Each number is 200 + 40 x the weight over the matrix's rms, rounded and kept within 0 to 999. Layers, rows and columns count from 0.

# up: layer 6 MLP up, 1344x448, rms 0.11, rows 710-756, columns 192-223
# down: layer 6 MLP down (transposed), 1344x448, rms 0.0928, rows 710-755, columns 192-223
up710,203,187,138,153,268,142,237,261,163,160,95,224,200,272,178,167,194,161,280,236,196,175,188,207,158,218,161,254,208,169,174,167
down710,212,221,174,246,120,127,167,207,202,185,263,145,137,200,141,119,157,159,231,161,198,177,138,194,215,145,215,184,274,116,219,196
up711,253,129,136,231,185,239,307,211,244,277,244,233,217,163,174,129,164,196,181,180,236,197,216,192,217,221,218,204,260,252,246,228
down711,222,235,159,171,244,244,199,213,265,196,203,173,343,201,249,214,186,142,224,137,237,223,257,166,235,136,225,224,177,271,245,220
up712,144,203,152,160,238,160,250,214,201,184,172,192,227,133,242,195,179,211,148,189,211,192,174,183,238,193,245,261,198,255,222,190
down712,202,141,202,168,280,154,204,220,233,209,169,228,155,179,227,227,194,209,243,233,242,215,206,209,184,205,144,267,221,194,225,180
up713,181,167,139,193,243,181,170,154,147,223,280,151,163,227,265,217,183,138,213,205,143,125,219,148,194,207,181,167,206,247,190,184
down713,171,179,130,177,161,206,203,184,170,283,240,260,148,267,255,143,163,171,214,107,201,270,235,191,258,172,240,241,163,226,202,153
up714,223,123,219,150,158,185,171,222,177,216,199,192,167,194,224,172,238,199,171,127,145,209,235,243,192,166,162,179,207,191,194,173
down714,205,149,206,206,191,154,194,228,228,205,141,209,217,251,206,191,234,200,219,173,236,159,191,179,210,248,299,203,205,199,250,202
up715,249,192,157,192,152,259,217,189,242,217,234,293,234,163,162,228,224,267,200,234,148,177,215,266,209,200,210,203,231,276,221,150
down715,190,237,232,138,243,166,196,192,291,197,236,172,190,186,214,200,255,243,243,199,105,190,180,256,207,180,216,196,182,193,208,178
up716,213,164,203,183,223,251,180,118,229,239,175,250,223,174,211,180,213,221,185,183,209,146,154,243,191,139,219,260,220,222,256,209
down716,100,156,196,228,131,175,173,289,207,185,214,254,187,188,108,213,261,156,173,254,231,194,163,170,166,144,169,215,246,192,209,142
up717,200,235,202,189,191,272,236,183,190,222,142,216,240,251,274,89,183,193,93,206,202,138,191,217,154,182,166,208,211,233,202,128
down717,236,267,204,129,178,151,186,173,210,204,152,223,174,220,171,195,161,189,197,217,275,228,120,231,259,182,149,188,183,203,174,166
up718,238,213,220,220,251,235,149,201,204,219,185,184,213,171,251,184,141,234,209,176,194,200,150,190,182,208,266,258,186,174,198,143
down718,194,215,243,146,204,207,230,130,202,225,165,212,201,183,260,192,110,221,212,175,171,196,146,172,164,202,256,197,212,225,161,235
up719,237,190,237,194,208,132,251,178,261,117,169,182,201,204,144,204,229,198,184,216,190,243,231,238,128,175,198,201,194,164,166,148
down719,249,191,213,206,193,172,186,230,243,213,245,214,197,195,189,206,223,186,186,276,195,201,193,260,256,183,196,224,213,200,130,227
up720,196,151,219,213,151,190,181,271,242,208,103,196,197,231,162,250,120,176,195,143,203,222,168,227,258,192,128,177,258,244,249,235
down720,265,211,126,187,152,224,215,218,225,221,185,147,190,179,252,206,177,277,196,218,205,229,127,176,278,238,126,233,225,215,202,216
up721,191,211,168,173,196,261,173,184,207,145,270,139,195,206,158,264,231,185,179,195,216,182,118,210,230,234,178,251,240,119,240,234
down721,212,209,198,153,287,227,247,194,189,240,166,119,274,217,145,197,191,115,212,181,115,161,204,131,142,217,98,224,193,219,156,220
up722,227,210,216,247,244,197,156,242,210,159,229,215,158,205,224,185,240,197,200,204,231,260,238,156,189,178,207,204,258,273,180,187
down722,225,203,257,208,207,215,103,153,179,128,183,128,266,241,242,181,187,216,231,194,146,158,172,223,172,255,188,135,199,274,253,230
up723,178,212,170,144,179,209,199,208,247,267,214,231,185,190,206,225,132,191,173,190,183,199,138,175,240,242,177,222,177,184,202,194
down723,134,224,200,289,151,178,188,152,223,190,190,229,166,192,133,212,184,279,193,247,271,193,158,210,150,194,194,175,143,222,189,107
up724,207,229,158,221,196,116,216,158,230,240,235,214,232,226,112,182,210,213,184,152,253,189,136,152,181,209,264,226,122,144,216,245
down724,178,221,199,140,134,217,189,215,127,225,244,145,228,159,207,187,263,155,265,223,187,236,211,201,281,106,197,198,213,267,205,179
up725,54,198,243,99,216,227,205,220,211,204,202,151,207,258,159,226,200,203,244,185,84,180,145,149,173,196,272,222,186,286,111,217
down725,223,194,173,135,229,140,144,182,196,69,212,116,187,175,129,190,217,214,267,238,204,123,213,219,256,196,226,221,177,173,115,116
up726,157,225,175,298,283,279,175,180,222,246,239,250,239,251,262,139,224,211,187,153,260,227,230,191,173,182,214,245,183,226,224,277
down726,187,153,188,130,216,209,321,150,227,214,233,150,194,200,302,185,173,220,187,226,194,230,202,270,211,209,191,113,284,159,247,270
up727,203,170,233,201,195,179,246,241,182,335,200,219,278,182,195,218,251,197,181,248,196,225,224,164,202,233,245,213,93,254,161,217
down727,240,200,174,243,229,231,183,272,195,221,218,160,211,239,212,161,167,223,238,212,226,194,150,162,214,184,164,207,138,214,176,179
up728,214,200,232,212,165,179,156,252,153,185,229,208,227,100,257,204,226,285,200,151,140,180,134,247,199,222,186,245,130,206,177,227
down728,217,288,208,205,189,198,192,250,172,154,208,231,152,209,152,227,179,126,240,168,240,218,212,212,208,203,187,209,249,171,139,219
up729,213,153,276,216,163,224,194,183,185,212,129,236,242,199,141,208,191,213,189,138,184,268,201,334,189,183,159,210,258,208,207,227
down729,222,238,212,233,178,190,183,179,241,261,180,218,180,221,193,167,203,212,195,213,158,200,230,195,157,174,201,189,263,175,217,232
up730,148,229,186,170,134,179,208,179,276,225,226,140,181,204,186,173,135,117,230,180,213,164,111,247,151,186,228,202,193,225,221,251
down730,227,264,207,189,199,171,280,225,187,170,216,221,278,230,246,218,203,163,213,195,201,187,162,267,284,229,220,145,199,204,236,182
up731,215,167,215,228,229,163,252,186,189,193,219,218,189,205,211,321,272,259,199,144,180,171,103,165,274,215,247,177,209,232,182,202
down731,231,244,268,216,184,207,181,212,183,175,174,197,207,279,168,209,224,139,186,222,170,204,197,250,189,117,182,244,206,216,211,209
up732,200,233,231,230,167,210,272,164,192,233,155,189,185,206,145,164,220,287,109,229,128,120,237,183,195,183,163,237,135,213,227,210
down732,196,211,216,199,225,186,241,211,228,174,140,213,195,163,214,207,173,268,263,227,214,217,201,207,207,271,159,132,167,209,174,193
up733,213,212,173,183,224,183,135,115,241,208,199,247,223,189,215,241,166,191,161,141,195,206,260,198,221,187,204,263,202,194,200,145
down733,201,213,208,150,219,193,201,218,244,161,148,222,275,218,209,242,194,213,126,186,145,244,193,204,247,150,211,264,203,208,202,221
up734,219,237,190,162,201,184,175,202,194,186,247,243,244,251,218,224,197,244,140,98,138,219,180,182,248,261,139,156,280,211,156,149
down734,200,171,195,212,268,232,227,204,210,234,191,214,132,288,253,169,244,139,154,163,189,306,240,190,163,201,189,208,188,159,282,173
up735,168,194,194,231,191,293,143,242,179,252,264,240,212,180,191,209,251,115,209,249,223,255,241,216,269,194,144,182,158,144,138,124
down735,132,222,154,218,199,272,176,155,175,218,190,194,226,129,147,232,197,192,205,264,206,200,140,175,190,172,199,290,213,176,205,149
up736,169,216,226,207,218,198,202,198,105,224,201,181,212,192,272,190,202,123,249,174,213,256,147,164,152,232,195,196,147,257,218,216
down736,242,245,261,156,194,171,193,190,245,251,224,198,150,202,311,201,218,171,137,134,194,183,156,255,139,179,230,207,176,133,149,204
up737,166,288,214,209,205,220,167,136,205,211,190,176,211,265,200,202,194,164,218,253,285,178,165,266,220,270,170,226,171,220,216,161
down737,225,242,204,224,194,151,210,170,277,242,213,142,183,234,200,223,238,206,222,142,245,203,259,278,186,210,108,201,218,186,313,162
up738,166,225,222,239,117,225,202,196,207,232,170,178,212,196,231,130,210,157,179,191,188,147,192,204,204,144,280,194,189,204,188,185
down738,219,166,151,195,245,183,217,150,207,237,202,219,216,112,201,212,186,191,198,188,200,227,182,214,165,230,167,197,185,237,214,168
up739,172,225,164,234,137,122,197,224,171,144,205,197,245,303,139,155,169,164,133,267,204,173,205,258,224,263,215,278,184,269,230,241
down739,183,180,131,166,179,186,231,216,199,166,218,220,193,241,222,195,227,147,182,206,155,270,214,187,156,114,205,226,227,178,177,187
up740,161,244,209,160,168,163,247,127,160,171,253,134,168,208,178,203,203,196,229,101,169,247,195,202,213,225,161,173,168,232,148,183
down740,182,161,182,179,232,184,246,136,222,201,252,232,203,148,198,199,182,142,202,187,210,204,190,239,214,256,234,194,158,224,177,206
up741,223,210,228,288,145,245,262,251,190,195,155,175,208,145,225,212,209,189,203,215,111,122,99,173,229,140,279,240,211,185,197,202
down741,187,189,272,165,163,180,214,222,181,210,228,199,189,243,154,222,217,210,202,195,241,150,207,274,132,154,238,176,232,223,168,143
up742,186,161,228,197,133,199,191,267,227,120,160,220,239,189,181,185,230,249,204,208,209,207,215,304,205,204,264,172,169,234,210,259
down742,184,172,224,152,237,184,183,244,170,254,215,151,161,219,157,164,211,150,236,231,256,229,202,301,136,191,198,204,223,217,165,268
up743,147,187,206,216,252,151,247,223,233,163,216,168,259,186,156,195,184,226,186,223,171,180,227,217,217,197,185,218,224,185,205,193
down743,171,228,237,222,215,228,179,232,196,192,257,233,135,230,169,194,171,248,153,212,195,241,187,220,180,229,233,208,165,210,217,162
up744,104,239,196,141,178,224,170,207,198,97,143,216,227,154,254,212,213,191,198,134,169,178,113,258,179,165,202,228,121,227,202,189
down744,131,182,205,216,124,169,167,192,224,203,229,267,185,163,172,201,216,266,157,230,221,237,222,247,241,146,222,156,194,131,186,232
up745,219,240,163,198,133,238,182,179,158,223,179,125,238,236,186,169,215,209,266,179,212,154,273,229,243,178,196,236,228,145,211,186
down745,152,175,173,145,193,283,204,203,242,183,222,159,206,204,262,152,199,298,159,208,152,216,199,180,205,212,201,231,263,141,169,173
up746,188,180,224,165,236,236,190,175,201,193,220,147,200,113,147,168,147,261,199,226,241,206,218,179,228,204,201,225,233,220,202,206
down746,189,131,200,231,174,244,210,276,192,189,188,185,139,229,194,202,259,236,188,221,229,160,177,191,163,230,208,139,161,226,290,206
up747,221,175,205,257,145,169,214,210,243,172,257,193,170,193,185,206,160,317,222,194,169,151,173,271,189,125,201,197,203,182,196,189
down747,219,140,171,199,145,231,181,140,187,233,237,135,176,174,166,173,97,184,127,243,161,222,155,113,213,182,206,295,219,156,197,290
up748,151,234,193,135,232,208,301,196,214,239,240,163,232,237,209,167,213,275,170,237,194,185,221,244,149,193,209,122,103,201,304,199
down748,155,163,205,160,205,213,238,197,232,230,207,191,118,238,216,223,225,237,193,305,127,174,240,170,222,189,212,123,183,121,231,196
up749,134,149,100,190,164,234,147,146,166,237,167,171,243,208,213,158,201,231,166,199,184,236,214,248,215,290,170,230,223,209,198,200
down749,203,217,182,196,206,219,195,174,237,184,132,219,192,225,269,204,212,199,226,172,239,205,203,204,171,185,241,136,235,225,212,153
up750,157,223,169,192,259,226,223,204,202,230,143,155,209,84,184,204,218,133,190,121,221,130,259,268,245,214,195,278,175,193,170,223
down750,171,282,208,173,220,232,273,179,207,236,203,214,202,251,151,229,201,141,146,159,170,160,231,216,305,184,263,170,230,145,177,207
up751,261,220,247,217,221,164,226,138,243,127,244,142,233,208,210,193,213,173,202,170,131,203,169,139,241,196,246,253,152,223,203,233
down751,199,174,190,144,90,247,200,232,192,218,211,197,209,242,178,217,202,204,205,193,208,197,226,191,207,220,215,223,217,214,247,180
up752,201,248,183,254,207,178,256,240,175,237,203,213,262,221,188,201,199,197,214,282,186,209,205,200,188,179,257,168,197,198,216,207
down752,194,111,244,187,191,196,221,235,176,218,291,224,162,244,210,216,163,179,198,198,236,158,220,226,237,177,223,241,228,171,145,191
up753,252,250,177,196,264,201,259,180,220,217,221,132,258,217,222,186,163,209,188,189,234,241,213,206,187,186,167,190,191,163,192,273
down753,164,183,218,164,174,146,221,209,205,200,215,255,192,196,162,163,190,199,149,203,260,174,193,224,185,166,257,253,166,236,185,226
up754,233,212,251,271,222,214,232,236,220,266,196,189,178,188,234,179,235,208,220,189,208,226,193,225,215,186,124,251,175,203,139,195
down754,253,200,103,241,237,164,161,191,212,220,200,160,196,205,190,163,145,198,268,194,190,166,206,210,250,255,217,187,171,180,232,234
up755,150,196,227,265,173,255,115,164,269,174,191,251,196,205,141,172,192,182,181,216,218,202,209,183,280,234,246,236,263,247,246,189
down755,107,134,188,257,260,218,194,166,212,135,264,264,225,223,209,37,205,191,217,200,195,178,140,206,189,224,209,238,190,214,174,205
up756,204,126,196,223,198,231,169,189,241,245,192,201,232,198,229,116,110,132,188,163,177,210,208,211,166,310,200,232,221,220,186,139